Weights of a small transformer language model.
Architecture: RMSNorm before each block, normalized queries and keys, some layers without attention, shifted keys, hashed n-gram embeddings.
Each number is 128 + 32 x the weight over the matrix's rms, rounded and kept within 0 to 255. Layers, rows and columns count from 0. Numbers have three digits each.

# up: layer 2 MLP up, 1024x256, rms 0.141, rows 902-1001, columns 192-255
# down: layer 2 MLP down (transposed), 1024x256, rms 0.0645, rows 902-1001, columns 192-255
up902:125199137116050055186090124164109121121138092170152137136117116148162103182137079101086075130126068170163199175140141154091145146110223152052193123120156160137082111082093104114123145146108125
down902:117101106096104140118140140101116104112123114143131132106188132128099144158067121094109161068121156062102116176129151187127112129130108127105151137083076112156131126115152125108133125132106158
up903:090141059162092151098118154140103127113130154154135178158055148100135116153141128102091159112179156111178126124120089184116060151157117117125122145132083126162130201084120134170101145142172090
down903:116148136149158107108144100145145140087144069158148160164116112074108074097140162110090105138089067152097114137103119160066161118152138133172151098123096138107118147171145111107156139167156133
up904:132094132142149110099144099099132165123153143152141123198180151132123146106102146105154117091140143109102093137128095131144108137164121102143146148132109124138118126120136127113129169111081141
down904:179160162090132121087077127055146065190054110185111117204050159151118220095063166143055214190135125200158084216166082073124147142228102088163151126069078162017094094162122177061147163130072082
up905:091122065133106126130187111106127146172078155142088197151154133113144170077105185137145106189138133204140136079095118111094100087137106188127141098132132121132192104120102116112136155102135123
down905:120121103126143109126158101170135175124127172153081125103099119109175222063155173105109110194147108090103139072154118121100125093116185144115068127139176103089164222122128141099111172145191120
up906:084208086150064097193105146240167195155119178109126204092124114138171055149088121109160168102170101100082196196145108135116134070091135184152125176033058067159141044113024192091128154073115153
down906:141136124118093127105121117122123130153121122124097148099136107165107164103118103128138118123132138108142144123124121150139131144120138105122133140110127121149116110115125152129137138107119114
up907:109140134155129096127133092190133119110115120152130128125074180145118091151174169152121118188096122104102142121116070191072065137180078130113150098143133100125126136115153104091130177137114160
down907:125150116125151096134127119100151107098093117113131106134094118146126159149130144138129158115126129118127145125117135143145161131138154113118122114130126141129093125126110118133127126114121108
up908:214129115153152158104135145112105109156174126227160243177136055141077110132100121155173105139155187111147119153149108144120120102136128089127086147142113155158156180088065121099159147118094153
down908:135167110194208121096114145142077084098141130137104140141147158090135104061090131140132178119113130164120187133138114126087148090195081123152107143134100094119159131124105076109157094091088155
up909:147172136159152083171101111169154141129077077121158108159160109138133176180122157096187144151083105165145156082213099100140095136095152159115163128116118124145184079120134150107143130118161130
down909:125081123149123096144159204132162089107085100137145137127143166140151187147105136186058067110092101114144154147100136165151151099105160157101100162128155179147129149114130075117116116142146107
up910:099188091134116167127155109145113160090158162162108157138138119142125088167086104189125100132178148123122112107132167106149086138140180092107068142102138106111135118124138126101148110105107153
down910:155127131134144174148124129103084150129142065153119132124153125138122149147108115125153124144144067090163079125118091108128182128109118117159111137091147099136110149090134131164119128154108150
up911:142158162081128153070113114151146056113132173110145176156160143102094145164146185130073128156141110119137130045133108136121091115118121133092154139157165095106151155084160089148147117103114119
down911:078110083134170140113168104158124149184144082077050077096121111183083179180128161092156153128203117016102108178241158149133110103137182088109134085194196116113178191128139152096132190139130148
up912:141168112128079125143098165118146149120159127107106156126181152130152130097155133095074150115130134131120132077102094110191170138081153092146169142117119124178156129093087164141186127074149089
down912:123154155153113100113129148123030066156106079114153156119067113194124141193153165131093080166111125110124122171144187170117062151074201119077126150173113080112157163097122150107137099000195088
up913:150142113134163146105151137167109112088130126128114114177133153104097112108084122101101114140187133118133099107118060154112126132166089077141147145211189149174169174123170124189161118084140105
down913:099144165142084096153069182154075129045053130148154117097127139093119111132157168173112155084168075170112113075115158145095154139122151112134093100090147154126139124165187145139046118082120115
up914:109161095141131165176106163090158163133131140142113158073148122117130111159183069205177142165146153100127103102132142178146067125098150192140127116136058080186042135111129178145136110089096114
down914:143089171145127128108101166115080163195130202143116159109129112132152124174116091170118118153103088143157085041140153108092113161123112155071179110172063095131172158124188112104139107109151201
up915:077095081094120152117089133116092126128136136127119146194115096107105076142086150159104105062101099215130157120140128098134089113135135142111124147152124115080156077100102107155148206113124100
down915:155100121169106148085175132123157169132068047122131191156090166114161172143121065140078110153159151099142158107119132164143051117109175084112128160122124122112106108173125143152140085101141153
up916:065194107143119138165098084142183103129180113132134107159146117175189072184146154110181111106140141122115134145068131174135134109186131115166149122096152178116116155174193124097120089213044137
down916:104092165114158128132154089136105085092098166178153159133145114148160148145113147163176110122141131143192116160123114112154151159107090111158152098139131156096118182164138125127078155117127147
up917:141108133107147120148141131173124150185134111125144157153058131104134060194138110088174158132088123094190082176124125079146166137122142148151147100092068147120146108167139185127110130048117126
down917:124109135144068096101122085081118092120184136053119128093093096110065104170168169124217111118088055153160066111183177078071166198093143084154201185067099099123099137155119116095153146126137191
up918:125130138148131122114143140139139112156115135112140178127092143145139154144156141120159153181124146159097173148136102155144157140151147147172114100086082096085189154106136089151132116125169103
down918:089144127121123109190123146117060076134132114164127153139149156081103088147113077149064141130104115101095110110116174093146093108141175101132111190096137091157114104088077118102154076173124167
up919:145175169106112137128157137179150162097148125141146106110092095163110130090106148122116096194056079112095109084171112131156195158091111109141108104189102112083136118109114077115122144121171167
down919:087123098130094123089142137145140118135110124057135184182131107117123133137125142153087146114152120102178142129102162104116072110161096155154162116129130096163119095105125158145126120124136120
up920:168159110140160108152154168098124151121144134149162175154119061139097061105112093097153178183118175140074140051072092093105063093101118097054080086110156130103150092131125145134108147096074126
down920:154119117118155124106130115161125092156135098114143116182088152099121132133120172159079146100122120105134163176101098156125139111163109049127145122130157085145151134144141117136107083126136109
up921:141136084124115182133126175083157112184121145092142117127095143182083123104180127144179149120110116145141148141120126196128141153113086098061123144129077093105118120094094132167112110134152148
down921:163047116166088148139127141181133079157122133129135155125114125109087107075090094140165108137120183194115174164117168098190132150066075107146122143164087115148106153120125135128099147112037141
up922:112127112165161072094134124151150155119090167103160088141117151162110080115155152156121141117105086117112105094138041119189107166113163135112103191125102057160209163141139104092145100132118107
down922:181049136123183129167125100141053132143157046061128166116121162064108090142086151042208082119194121153153111116141192102081168148148224098209091092115134072085098096079177127063178098207206149
up923:111102154065162122122059114100147133174095183174128100049126158094167126149141185093131185127162137128150154159147091120208093125107146184113123167113064060114125131129139149133098196158144172
down923:119120112064206065136115128062075100120123149145104180075181144061125105102168160086155122199173144130142029111070141094122076150141148123138117070104137057128068124082111087168096090096174110
up924:066110142144146063070129047126123097142165138130165137124120142134112114187113174097140137096191047139127108164088082075102135097143096169134089166107074138078157145109174161131206115110165153
down924:128152148184135160144179166122129095130091146086114190117127121097172089126111162129061154112114114147088087107133106123102168105141134145102157136183098104113098096133135124129164128156159123
up925:052174107127107109093117147124136101113171131179125101068124081109082065100095095149183121082130108067133142108104064096167105118123111136135152120092117143131120184136122094104042134187117132
down925:136157083164146141141123147169056199149177102132187111084105109133177147177066193069125152115185063165064136137157121221150171152123152136125152154027158144093133186150210114130104063117098170
up926:165101140129103066064108180123089170139084140104128155120116113176120108133094132089122179128207136080119155159113069130175121104091133189131129140122069134048170051154154132173101172126127126
down926:142122142107145141104151086109124103143123125081127105129145160143094097134180152154124164148159103174133133153120131105113129071160114132140133089177122128179120139106162099099126122175151138
up927:124177112127168133153127168123154131099122123130132128156137026117134169109224084093178107135106184087092145147099113124126121135106128150139147140151112168108136102130158118173119145165067093
down927:195126150157140168167138181221153151042155091114139151166090074129147167156127179128131033169122159201118157125127097103099200175150096231060100194065049165134100101149143095176077094171119108
up928:100143121137120099105146147147130104178116162170097090136148137084142158133114101160165152095135157113155120060103096123138092144168094197123183156141149198116141084160105163124137140128110159
down928:061142138139141142185130122116111150185119181130160097092113110187139185125082071123133218241147149140089075190128176167130147158171092090151140118148157104187126143150119099041138141059149138
up929:097213136158119164112129176149062110115150121122073102159150106170053115126085096098101084064144193148085136153112063181085171140102106125130127132093131086173110086140131153166143156156209146
down929:111081084152121120201146150119080113092116127126149131088082099150064148147132095102096124154115110149174110164104147094126112104075180123123108119155135116139157115143128205060174120138141114
up930:095094117107161131132105069183176145150133147144094084118096102152107074141137099157086153104070207141109121142154146136185178132204114153104103173143117107209141154129065158125183106106131077
down930:152140128127095158130116157141116126139184159097102130109145143119141147161139162093128155139142156123179152135122159173172101145093134113108120118117136181167084158115161070160147094137137125
up931:061118084192067115084149113106121162128105162088202109126171135147110173091172179107110137111081143130054192074121093148061231077062079105104101144189135073123151138098141112111145129148115127
down931:163131116143145122121060117173116153121097114142141104126153163087139147134144122092147183110131123087174124166132099088157118079129115108131188125176131055128116129116137155126155144104145112
up932:083144131080127106132107091146095163063132094125120104152102101175121124051174126178133110098105145144162098116162159125073133119177136144069103113097132048154167134144097133115108102190160148
down932:172080125135128114164133147145061100113096141119127112057153129100142123123133107088106140142135137122117131153119095132099084120168100100172126124165114140135113122126116111071095104121117140
up933:146118149059064153165098166083163150150141129107158124136127114129144091098051087102139098129144114163210098105163113136109161125081111139097125141125123099141165121139063143060104100186171159
down933:104092228088145070121101130169115096143112140127113120185131144154100193100124110089171113132117187097133097119094100154118129075093112155123136108179114147122173183098132154209120141109168155
up934:084075127098193051106140155149255123162128095160181093131134107170114114082146136085114144121119166082117144136132136199153171191119145128119109155079102119137113197079096184124162123134127109
down934:101131112133107135156086124129105177114138090159132120099187125104151122148147156186097154084091127183130091125125090097113094099130110141096158123153083146124112170130167147180099135126102075
up935:104157184076146103065140125125106158130109172073148164118116133099108065088120126110172093138165139113133143143092147102128186147144099065114177152088170122113178114160137141114160200122140102
down935:131065082118104121097062074078120106130119100130132094154114129107102099142174131130133106113196170110175165086169121138108170138121120143118144156103140159123106112108075215161083201144107181
up936:106130133103155141142106110144100123117082141118100115052104051134132073100094086095125157095147105093105114177095074182207078147133108122110095188159046172146159145089114141100059087140164115
down936:101130138111123090131127137080128142181114100135117170142184198130125119142152222099156134144125083160098146090049132151188155135106150125150108148126154163117142182129141137123120149130138146
up937:126215102194129090110141103140099137147092139150203159133126104127116123147141162156171149188145163112152162073105151152177076104073111147176146146133133145160224156079148072113152129082122158
down937:124102089216128162150126086132137067113141142128194082160099152101106149175177144141212093107166198232176149095092150065150135119137097145157114161172193156141196135115125087148127098140173149
up938:111074152106125114166140104133132162151190111173195114152123130097131116125158217104139143189141095157118110124121107097106111130122078089119136124122125127097189115095117084134096060103114061
down938:137101137140169169120210116136103100106151115105060066195150112052149120106122138100124138155087125065116201164096113124138111099170140110141139080136125099122059173121106133116147154087155193
up939:132077087105121079076100072165084186118139175068124134137164136122136127131114163142108077120131162121176099172126128092155108112157145127171122119121159083172187110127168104093127155172109109
down939:141107134067124122101122136153115063137156110131114106114219113140146153155159098099065144183042157123151121139166153084150121130138143159172126088124103109114118125140164091116115129107127143
up940:125145157140090109121175123105090150124148162180177106104080105173115177065114115122179168060145177094106151075133117156162089166126108148158119131170142092107194113123110084109081158122082130
down940:149117118121105154124079101141120170163108123102131123091082102127120122112098139114130115133152093098108134124146129133093131094121160109103147148164123098124158084146123102153132118182147135
up941:062097100086181075085127079137165120101124074111103132154102076175163105105076142156156136082188193148120127140122073182158125084157140134080124177128137122129088175124136046125083147099162105
down941:113147060199152107145131054160112059086090141115169140154080111182156152086125175125181086177178102126123022175065111174133093081130106153065114214163216175176139229099177209103101170095188117
up942:122151110171120060133111125101123174124032128147164100110153142151110150128058198174074147183076094113187156110130103204157069097133127120062160158171132108176170162055154104111167128086108130
down942:146104128139130138123184118106183107112171117128125168145123134144148135114146140160132117127154184115150119135097106154136134118123114137131132162145101149126125156144126122163127115144114154
up943:132128199171104109069140143132148165124132104108118079152137152067136123104109124102151187158050122168127116119178146136146124169118139121144185142114125093128101085136085146136152148112060126
down943:133135150061184155140196133059130219106111131136139167126187123095178161130140094104172125108148068133176112169125115143173161141180078118111126085186181127106145114092129156129103144122080110
up944:135073104144092163177082111086199126145174150136169152137100195164154092125110084109061116090131117094124096134090151099202163174070128075096093135085150108185177080066108155137186096136089123
down944:111174115171184064189109120120061111101206163161120128127160116154112105177047112147142095134095161125109182121126189142084223143026118094170149110144145108132171201063139020078149068048193157
up945:089101088152190143103166169139152111133163098128133126089140145160127137129124158152178142180114139169160086143126191160189160100125164145122120131110126076147154154120126056090148158146141198
down945:204109161164046033177115054093134181146092182174170148203133138177064123160125085156079139124102175127142159134148067116086122180090163150124127116155085150135158052106145167116198144151136122
up946:134187121139110086097149108113087155106059158095193173146141094144129097141083081114134148146161148079158042070135110126089153099130169148082097178098143135160104149133148112111092138168205093
down946:102125130172135123130136120153165087126139145133169099090134108128110196148182163141125125146145152148138114177152097169127109157119151145157135100120137097123152162145132135116074090088104126
up947:095095145156130161099110104158119123126115040115138155129098107154133148162084110171191157161116081054205107115143143214181166101103105145092121096147130185099134187143163128054104168127143108
down947:121151083098134138100161100118123143143154135107172126128132112126080113142153155107151132095051131132096129149126123134146092124120175132140152114165126130103098148126106148142150127137124096
up948:129134102113122115187162160177125141064145177198170127102108098098169130091158146071053165082102122122173162142115059152154089189109140135158135202121115110110155120096127115158187152138111097
down948:202085143156085130069111132119162074132117131131137130089089098107097122129115147140136140079105094121128115162049121167052146211091179095093078120097127099167079142182135127131114131101220124
up949:095065069151163160076134148122127066182154129137150134116147129145089114073151127101140129078071110150163126086165135111172187159131102141173108145144152148078133059162149124151127084090111070
down949:120121135147060111112144091130110147150117185116118065136182142153170158075157133126123105136055167211128113082128167113131071135125146103133168125197131131092153103095161156080076143116152121
up950:120147122104072098093085110123110155169131097132091158097142156109139083138102100115157199136121130170150122117115077169169147182115139107098115136111126108090186125108183112116127127108149198
down950:161156150177153069181110111072078087159026136131122184147112184093139099113134114160161134159081110149176138130154125141098153121146176152069180120044170089087129092107118165128101061090123157
up951:129132076090093163133131162150134114153149211110146170108129121167169143133142132172167174111116119137113158111132157184159128101085079123105164169111133107122149183120131149113067111155105169
down951:075155126143102159114158209142083121112093166121104130141146139117041147137081145087135172127155151156109090155167130112087225052107130127147115100107082105089169112106103198134147011114113105
up952:169130186068111104159103146171127184119106112112164132082104137085110086126120122127118139152181100059107133160097162108101104053107108073133142129106098122083113160146124119119129112142124107
down952:125096135131093100133126126064160130143121138143181102137130099104066118114151131166172146120130123119158097143059114136099135122136123128167109109137141123196150097117099109109060170163202093
up953:116117073198146195126171172164115138147116140121137213070108098092099151126152121130120111122119208141086151179155133135152130138139172121044173142124133207119164157150108121148080164137133141
down953:158099104108141089127097161106215086144104097130132176106155092144182209116159119155109151147108133098144105113101171124068175115104140098141138097127158115079136207149118133170088093118161120
up954:153168122086149145092186114161180072120111109085101126195100027120104123138123136122134203083129143140133137147119109149154105100163108140098125129079171133173118141165103163169180172085114124
down954:126124097091089129138122163169129079049148092039110150120124082093144063172077137148104146104129097116087072166143218127051077150075139124123028186173166199171113073121083195083132121145135054
up955:116143155129152099068158063126145183145152171141175125168095079161133130130129120170104113142115146125189139110086135198164158115153110107176073124092136080087144112109102149112127109136140114
down955:153104112142158114152125115130071152116120181109118113101129125076098163137216109142123122154079149173148141101145053164137166134164118124092109154122098170180174189094104167107138138105101154
up956:118173115122141140114108138143111158147146113128164138109099121155127103094097175126115152129166150157163138158184138149135094154123147180164108196137178142048064101121148138134149145101173138
down956:062075126092161140072159152094115139101073119081198150101135089139113142066186156172106155085126140136138126108074098110137120140123115167176107129226142140054137115099100082168148161140100156
up957:134084108140104128142106129098161153098128048072106117138116164132093101094149110139128147141184209125104127116120139122112131111108083117126104120112105141127133117138102166202100122069110148
down957:151123126127120096195107032085124068104120163153156147056054151125147096141033082131123106167178129090146207138129169087076114192157130110076079113124165110069073158074175173168057078077087141
up958:095167109132166159129151122106109173025135132149175153138154172070071074161062131107136141204135106110187117082100117122138148159145073120117117121169088120164128136174132134150165179148091143
down958:131152190165084116151121103144222106141112118144102090139088129162099119099137143162159200094032141163161191156142121135125115129157118136092121072143100097103155055141171193091137148107171067
up959:055152088091152153103102097116096138127110123169111136104102163099127137169095139176169155169059110092186198098118137160137134121098123104091102125105082075095131077200129083090106173169171157
down959:171073124125164148101159117151123071096086152184103147130130161112115058229126110139130076145149148105077052118143094138107097111105148125128168137122096120124080087115151118218121103126137134
up960:130133152136116138131139144103062132131141165177144135199162069120127078125118128105118121156116120126148143167121107143140091106163125110144170191158131115080142127097107109125143146128086141
down960:143090161146170170146086114104161086101112168113136099176126181134136133171187119131172168158112154088131110133158155135126126134160151122118153116132084101139144154148129119087114148070109134
up961:057116064146152172083103119163148099143141137077109221194153106158169165142124168160140123075135193115156179075146171145158060130115167158133131134102155082147112085147146058134113162139111131
down961:067095143159113158100138140128150144166120118117108075139091115150070186176107119134126066145092157165162096124139144184149104129092157116119142089105174183144116146040164084083107126115138107
up962:125120109164077107161135152089062084124116076131168131115149109120143158122165106130138109091149167055102086130178099136149071134143070114041134121118172113165127120124153124123170118108121077
down962:163156139059004086106112134044078110094100094084154117134073191104121141064092146129074082082114130088118167129144209068081088099179185133169111126155125127085060211117158179074108204150089123
up963:107128125127142155122131156126108135145160141129142129187070087122132088101078100156164197179189071131106122173156074081108121133159142132157122041119145131108181092125144109111137120170158120
down963:108108106156106154116183107137081096097139129104138082070166171090167065167103052092137159145137089097105086124136102144097209112132134091089118104127090134144151147164138108103060082148150170
up964:148125124123098139078113079176142162143139087148192119137132121165127121110105118175158120133106167155132188157111136117238116131156169128096129121137137078144187174104153126111125125082116111
down964:139083034089106147111164110188125096155156095169098059054098129147111088167115082085152145116113212139212157114127181116099188153120109152121083166127081154103142167119112162065128051118129170
up965:126140086115189090135106149175118169133114144186138092192138154144079147106108114150152138131107097153089146076138135108190095149157140107123137122085184167095179155139044097083089149140100122
down965:109043101123139096126133099105115118177138166170093147115151168099133125160072150068139177143029112125107112129070216086146138116139101117134119134172191114122139161083113101101142140099097145
up966:082186116131071112171092011115106130090127134148141124076162159095181127110183117148198183109156144098170077172118180125142165105139071134106116092105114165165187194113176107083164159146107075
down966:119136122132134137128105153168097113100122095143126173099108097126082074119150136156104085118078115101137155160168119157135162114115131162074142063133116151133161170169124073118136082186155255
up967:106150149087130098083114064160169113117188121128152202105099141140193095122149195168172121133098145101087101121112100118193156173151140097167127095051092157135109178089139099242106097086219123
down967:069132115104136120092115164132121115134112126117137112121124111126098130118121148112114110084119114124118157116116146103131171131107153089110121140134140146134122104149172133145156166130117129
up968:170135140066088119038159154093118164144164144138143106150076081136144131102083075168132131155175116136094134113130068116074110124107122154081125125170119147125099109135155115154113121153111092
down968:054135090117159065120186083104229071102019144148177131187097168018161100082183076101110193087146121153103096062189160114131136177105078113066176153111082100164166097092080127114187077138125176
up969:159127107176122195098167071168095127113149119088114120110226082170206129133092126121134089103150143203169093173111164115169084142118121144102127139107133127127123112105160093106190145167153209
down969:099184183149107127125139122094178104198127116172147162121134123142153123141089135125140150143150099149157137136110150110159131114101159162092146058134190055113106098092146180126161111150164107
up970:124094135167164121165116108078138131162095073113135090109082120125082134085109225109116182127159160122110101129091186131102142195130094152113068169082121067166145121168118163126127101135101110
down970:164110124139140100096093159125141134150130117147143120127104120135195152128144121160118104111112119089145148148116145111117132144186112132123144123134154148139059188133135157131120136122074135
up971:148178114187133102093151120113060139150122144160081116188153176121155134126071134103135190156114177135139168114180156146165117103117149143124164124142137110168150111125154084196105167098067098
down971:088140130082124128137143134095094139140135145202180100131214156088142114171127126109137116117112124163083079101115175134148099097109121113138096136096130119205111172095178104150147129145119127
up972:133167157163107151154115181164104177141099092117141147115137047112144083067141137120096097163090140156184058099152117097137162142122105170075157121181101107112132141112115034103122160133121093
down972:147110076222108131101151092131190082175101140049121061118148124100107166118139100202095065051137116058131093127197184095148155141140137157108148089120182201189056144072167064044171114197186057
up973:082127128133106166130088130157118126159157121148152115132133131161172145137063093164121123126160187116130083108190113171112138169168117099095150121165106125122144147110151155124099088180094153
down973:128119124145130098127132105136049074132157057074118114170057142121110121124173125125187117146053173123090170084148141120094150124147180107128170050159107062159098160073138209095118093125110168
up974:087118117148055135128063120122134153140152150082148167181098101112114119149176132139153144115136113117091159069105182166107121120136077159164094096102144147179123080154117141129120145196083149
down974:171087165188133160140073160026000063125185176166120037129100152083103177142100044061078091115153169164094192110083196066089148105191134124052114145093183163082091157089033072085135103096103120
up975:134161121164138125146095169105066140193142118121142156133131115125134159119140100157079116136155100136131063168172158106119102132124116126123112137143127089153137093132141110130098120115194154
down975:105160119108153134093150144144148161120133146143110150107090157142133178127148133132163132095096122119126113096165132103151151162078113127100098109131155132107098127131116155121121141103171101
up976:153155196117183128127085129191130121107159145097157160174182144094127106105124101118141136169106096142127070138123115107138131099088107157127151144092133135130112132162133141122134104083119114
down976:192170137161154103179147166143214123093133127118083123128130114084118127045155094114151094188141090107100131169118132095104155186115080151118082156121124175172129149138075058160118124094112103
up977:111154154096206106104061124116102080130090105173137128101103117163111144104117129071128091120138123122135150153130079139120097144166123165100122086175168109091137120076135162130111138106142119
down977:073111104145128137169173148099119110105118145116136122150138110135118134110122099116114128144064106097088090221157156112107162104159121138119111099153106126106134117139149149124092063106095166
up978:096100139063144138113084149136111138137080056174117102059142176101117149174144070165112150162110137116138180088113145143160112155179132125109104157116118132136145074084127191077091112131079118
down978:123120112153135078101151171142119070099111092182116103044139179188167156174130099088156109109165091126177109101168099175143197130174093163096128139091191118113135150150105158096091130209134078
up979:143161176181142154148080148129084105128179106118118158132068153207103131087159148125152132124182118148088173116100143126137120099104139187147117126111089130087133081118109157126131148145099134
down979:091153155143086104026077089083125134139177165142161178129079168207158117124114111135080044167206101176179156109030123111061155112127120077150121152075110191103117213107201139071125127103117183
up980:160126177097077131092105067186111152138163104166119166054116109210109111101124131111138127123101093117126146117121107162165143129097106121197117105100107103106158135144082133164132195137162165
down980:145144171141138147059123142138181136132129142150116096170069116182103098130070156127094142082126088166197175099087101085084100117084126167165117136122085117143142082165084170112167160085140125
up981:089124142151077062164135075155153160144172088145146155163178123089137108107146138217120139114119221115129095122160118117166096157122111168208105105133167159209116141189117161140201168111116239
down981:108084132137162100127115142162090117098127137119104130136102145131119114102150084132150121101137123109095104162188173099111122169132115095072111108122151150079104100092136153133146167106147055
up982:110130161124146119103124073105131102114141151061117135088119146144096130129095087127122128112152110213131082181102042115149135093115143105119113128139161095089146124118120126117091198082135074
down982:100140151074112164118144170153093127072124099163095073150150185143126101160079152135112078154083068123153087101090086143157190160098160113140123135130159120122088186094176142147157063112124091
up983:099149149128147108133114164105129096107083102164145086062170154090121131077110154126211102120069089066114142106142075143141052118188073175185141160138114112137142144077102045121095092153131168
down983:045113092110209087147078095125125082132164108131189109105101168110160123110104170112111180164096130118118155135155080133126154161160178111124070129141126180192147135159099145145103111201142119
up984:064140148108135058103139164103139169147136177188162142101160129074187186162070092106106169148077141141102143063113120118135121168159137178108098195139157132119108147124160144055121078145169139
down984:154125159149149087134156087173132132154106115124120136136162113153069081095146131098172110147090147117124135171141102107150133112139093142120093100171122105135165123140131100171148172087118103
up985:101117169132106069097077062138122129109125090142138113165120152117163113122147130110087181118122154147128171149127158102167140149133116149101169114099127082148119096120150163177179194153117132
down985:176143128127143092145112178114142073153123159095108176093165111128134108143142180183134120057130116120112132150108181180094160077134104102110139142122092117179167124095107169175080108166117115
up986:100109071127152126155163169117092081131120193143164063141144092140084136192123136092117115114162167117171085109101109090089150085135104132094142106119114148119144137190034086139191127144107107
down986:133106185082144160115136133123167141157099103203136097079148153130106092144111115105061070178090110125105117109096116160057155166148135143094179104147098111156102135146139160123197141174127133
up987:119146162135099087100147167171109149076169105166117129093210112093055150104130086106061088162107124100069158128123094149063133139151118154122097139138142072095170160154106143132094119126216167
down987:143144124130119169116149165081102110097100129109109130127126127118116149100160111109092110132113137179217127138197116162114161173082129175151180152097195174110162147167081132205117161211174082
up988:135116072122166141077161132135173165098136112126125080106101114081144152141037099160103069114121104085144194080180156051138045118114073116099103139132086066110089129078083079149101130116139189
down988:136093136151126129134119106133093118117091157118164137125155119112122117107129161145120141147153155142094130136130117123098169150116111153135130106140155150108147145132124119115131102154095111
up989:186147131097126147115153122146080158181189080127137114106154110092096157135122169064127136123099126127130119135074092118123120131099051128123117129110107140128179144130136172118113125117101124
down989:114069138144116093134137106110121063166099152137158066151144097151111118133134139111139076076124132131164123136051108183135174143120118129187114157156144147162150122086125121129153132103150155
up990:117143124173091161091164180141142155157077108142129144132133086113131167112141188084100143150125122121131138124139147170147090122133149150132138178108111141108155138123118173097159093123164080
down990:145105115146114103134134141037148110146101098091079111118105138093107133108100152161153134093143164087140130127171166183110119137134145098135122120149136168143118084071141148081161097109099163
up991:140136146121185134107079127124104161124150115171135092173066124134109111199162140117187172096094159120122105063133130102179090098176149057095067086173069098095149117118111201176175072132098124
down991:116132154083153138094093146075116141113058098126167135103118169122134119069156062165092127135097177205129095150160109104111093119146072136114112137119075094092159098161128139127150146110187098
up992:096158155158121139179181149121123124182181117137102166133141120160163184103123118110166141095166145145037174147089143168146153110124183126166128130079099138153124091134122127207133157081112112
down992:135146126094128166112081103083148166124109101084084095162091110161136108170188152139142116194117137121162123101139159138110150108123107133158140123166115114088130102073120162127158193133106098
up993:137181101128179159127160193137018153150085059104124123083162126135118097063198145119197085157131146100131140112150121104170108106152159171108088161089063127093112123164098155196082158162062104
down993:143170135117106135148168094116097145198083166109113142115118050145122074061163217117160077130134149153091083066164186174153110084099156155113050109104155137141080062121141152135054118154133090
up994:159139076034160184135148093156114171081170063165146196156145109195134094245143085158072111042145157113066113148109103130152158150195132143035188165089111074177100103148045080109173163105049172
down994:129105103131119137141137129119121135128105111122117105132147137124125129119129125124121111112145124125146130125133102122121107114133125130144131115127132139111128129123106124112125138136102111
up995:129176107122103143065115130134183106138159116170101117129163174122073135088133172167090142131177109088137135146137071074183144151061100104123148131125070089146091123131105181143127132123142108
down995:202168158151141143166154051188122131138107106074138202077102183172119187138088168122094072148117132216121126139143168168111125134163110149157116118131131152115154132131153106099173114154148131
up996:117188130082171107087110140118162167117121103136153132110150145152154121087135106153130134096176095142099141123130104178105107083105129116152172163185052147094104149092126137113113087112093168
down996:107111172142191167125122162117112103053116122137097088141142127134158130162163128186124174114124175168172095093098074135130190088124122157131182079180125113118059026135128129115129126129132120
up997:146150127101107133154098127130160072141097122106098130156102073173169115123114072189118129096134154152096152117146126138156167093136081178164156119134153112151143199112124124192113141127153112
down997:181172094163107128173090054155074198091206083178104122083080162097115092107115125126141086132123112120121081132058140210124085170082092203116063043143135104132127120178081091188168115109072134
up998:121145121137130090119116144147146150153115192087177131142120134129148121077088167108102106157134154136169174128124102131115083136154149101131098121079139227100143136167192153103122145209145098
down998:147151103107145114142135171136125136077115133147144122081107150085115130112127107117169083139124088164096167147172091115126112141132087138178106170104102153121096123148112125167121097122179142
up999:149167111084166157094122182117048145152182146126181101126091128143109123201122109139123113111155100087151089181124115132066135142154073088138112162128067099096109160085118119172140096160128115
down999:064122157104132082154144114102136118112107122122172122098091112145171135176127158126110092121148124147160149094097154121134146150103148123133155113132149146176155138138122129114076083130150136
up1000:112148163123135148091129076141196133120153175110088119160155101085135160120087132115144148075103184144132149112169130107080099154091120104135164197163087125134116173148157122135136160069146110
down1000:135096132128120120064077107093068123038129120093122084098128146070123121150108115105055093152083168144175126130132065085124048082135133073178159102142146151165098118132098110109146142134135145
up1001:148071113157093152095168032128173117151151155127136113108099103148138089165153147094146157083115123088141150082104113137143177106099138171114060143140152160100135103172139139185139138122119153
down1001:171075125112141091106153123075115139147111088125112137163117184177102150104152138126093132121145122151205103212126130098106103086124111161145143139152091156100114169110158114150120088076117140